config = dict(
    hidden_size=128,
    head_dim=32,
    bias='all',
    warmup_steps=200,
)
Each number is 500 + 40 x the weight over its row's rms, rounded and kept within 0 to 999. Layers, rows and columns count from 0. Numbers have three digits each. The size before them is the row's rms in percent of the matrix's.

# layer 7 MLP down (transposed), 512x128, rms 0.172, rows 487-497, columns 0-127
098:530492458492476474497495521547589481497494534481630462525508542487547540526447508538493510500502504517457451436508554501542566446515517524498537530459452510446456525507474521486424575526429520545529447518443555419408484558420484531465473490482533524468549410526509546478564457508452554548513474460519497455404491501446552463475488539536504507495520478524481498472514475551530519491554
094:497489486436472484500474504460612486429486442554459423532529475550449471478518484551404546554520494501452488476515434484469460551492500568534521525493500535550580484512569547489534440467514493526513527534462524442551388500522468543469440522530493529531513538482552503519516464512522533500437510473469406559555494523505541442510501448502446579456525484482519488510470484479553493477568
102:508526470546462563547472460502460470467494483525510492467527551535483424388455447552590529510484444501531398441533541482490482490539532459475556507462433459478548516584518484425444497488479530495532477541532434562531517455561570481546494518460453539509505425532432519528456428444485484548533517503481495484548474494477507474493468547563493479493518535552501514577510505502511531555518
109:526450401555452430467393449453560485472559530488506528509494551438541571490473412528490484463461551463467460555519508497562456582467506453490460469540484513471455430579478457480484519524481586498519540485501529588513524520518498515591542515491459504494437530600491521496475501464485511537503474499518519524552524517466476525533497518550465490572475472510507504468468424503487510491487
114:477452525486444566546441548481517569484526516529412482554483501473510431607580501461456514476579455548479525492495507530501437518509479560506494467439438481505523481494505539538474511461473540448531501480481525491516456474489458529455486493621467495507488464511450456468496521497501522549517460475554543506479543402550512528438467470496553530528552442481523517499603569513500432517521
099:493434493540512495523475462524464484471504488494499406458543491494489451528489541520518541442503452456453544458469526535474578516559536466478509508474495539556522550472549471472488504405482472580536460511544402493505484493469413456488519545471520532464542520550507488474478407506476497551526524490504513534488461475554480537505559479546513642504439572510547400487486524520533511508442
103:466422478545571549470588523526483494524434431549506484567453493509555492438512489471439494504539518475488542505457481538533475475434466491476506389484498534594481495463481518546553486459467551507480498498523560471528495597412436554453501519472588507562545510487520462490565511531473534469538470524482449497526459426495440468518511560490554462513492503510469547518523440506473508498522
076:560531522384428535497425501450562508506442467555515488455549573524479527508514533562518500515500497480393433544531492529600554541521516497551510480508472484467558495518509440482503494500442456502427515502534440508468497477525459487454501518502574509538514463498484487487515531477456486563481404516568458544460445465531518457512488485403525550496513531503519466505545520561512429513526
074:506534578471569494469413559520488503505521482491555465485524478495471512563432572520543475446500530527446441494472490559540498484603485473571489496543581488414472474461472495549467495499550498528443467508465510532526545538482515479510492445514513496462513440488544535512460483471504511496486564428503461547489490401575548448497474523491522533435558462541528460553431470523442436504536
106:463447431479502440596549474529522523528466496510496512541518571514541449489495433521465522420530528434510480493509552582457498462478512516506496519488490459514547489585479480501451522577532457451531511570492454441521551512443499511479506561460457565492438488522530481545509456464474524424577503512453528469545526448479530480512475511508550578505492432476460524557500520519475401570464
107:494463440559564445350476454512520521477480484505530523498490483478478553530490451533584587387485476460529548426477529504500524490462512479514476412487505499511466430446560549513486540499596546537478454519486488557536518523483485485513526532466526540571452496503450528496441462484469477510543502559484523484468500513482521559572467484531534492457462556504520570471515445501490531506540
# layer 7 MLP up, 512x128, rms 0.349, rows 488-498, columns 0-127
108:492404571490525520475486442527532536531489514529445491488465499636521511483582494542505536520484479404513579392561501491531470506494482560492513519526489476517542553544508527494509432528491516448528500435507449513508487512527524495472519518481488506398464468493518570517484507517515562504462481514466448554473426442541515447502478549447495493495495548484530514551488456426433426545524
101:542504516478429533527487505455556505505454509445457482512505502444514535588515435569489513530517478577521509440537477449478435510554509505495463510513466434616458456454517468479552474532485447522474488468499559517542499556489504506476490563388500495463511565559491411523542419498567529519452516446561549524470460490538491497514495448570512465538526548498511524445503464495541500442467
101:538467557490521496442458494486588477479561480501421500494498528458488541415518544499537496518499579439491504515502611518501400484488489534476486442430478476520520495475452536452499450574494491478517586493487481573456489524471515540493471535439525490539507512484520501484551555503508447510525543455480524508522473504502564500598480505452449490492638515426519471448522527475497476505567
113:512555540394440460518572524483495502481519483533547514493476529462516565513491541439498446479525471463451525520485577526529516481490524510491490490584516554501457568493490451438545531446455520446494536511505453461434494522560515541541501579465511507437475467503547457442472521439464528516457501529503557453465453560437486569499513506421493470426508574543506566454492530449495564539532
104:516540494513488497527502545506502522463454461537441520443531484512492570476544409509524521572460497551556523513495526455509564498555533573552446503531535435467471522551492512558485546529518532514515456501448555454481480474497527544469486434500463527466552450473496595497503516476493516467494436599438462492470492481549492496521475471350547465454505525504493535455450568484539496485417
101:507460491470424536493525443443526501537539517491490449418583463539466525540534534438453471509542570487559529503504550555516525505508466439457515485517588477504553523520519556537514518570459545452496348526484478494443477498437560496472477556499492521435489502482493594518527507442491477543504532459550561442468493478487509513482472544494512497431555462520527470447451469515470522519515
088:479542502497419553490574484486524571487493418449441487472443548500558513494496446467518541536468574495579463468522486485488526477514486456482513479489495521582470434480528482449563459510499561513480561489496595544493527398486549527512518462508502449460487527450526519508511482551487434442561510475423544600533489501516575467528493526495517429473463544492540515439520492475553515524464
083:453489493559491518468501491538511558537441420536526477527491444450515551447463473478406412542510514476526519488501516453495497460535553463489566412488453536554481516494576438477484525539529477521479510496508465508479470534535508493504503543532517429419468560489540519421480550549517551493444536455509527491437502536520505531515533503388531505496515431464556536536488594510443535564492
107:449516476518500533491506513423489574545473494547542496493578492500507499454521466455451478501542469522475426513526527548493549556559473568507520488502550495481480580491521521539571516474456517479526501486465485506480554509465509454595472472537410495494515487411479448495506540395504492513505563555483536470510466504517511486485536457576488480418453499446456554501501472467416546600430
109:501539560508549591491492533457517540568479452456534541505501552462511555551488500458502524486484522415452453443542514524479483424545446504495487478457412437472542496482514492461438501447582454492530556449534514522494489465550529522532531515504492476558527525483449507509519487529559533519434560411466514524445446510511521475462545491546399575519474518519581517493450450471553490520469
105:501474440473461551506581494465580566488517498461452510469464510461426546431510481485483578546478518510425507501515503545465583511477481522578512511534469516512481489448504531540456419444496568477539505480502532448459520554487486456476461458439560545549496488384535532515437469580530508509550434525483508474505437546534505506524511542521546457529516537471568463487527543502480435511518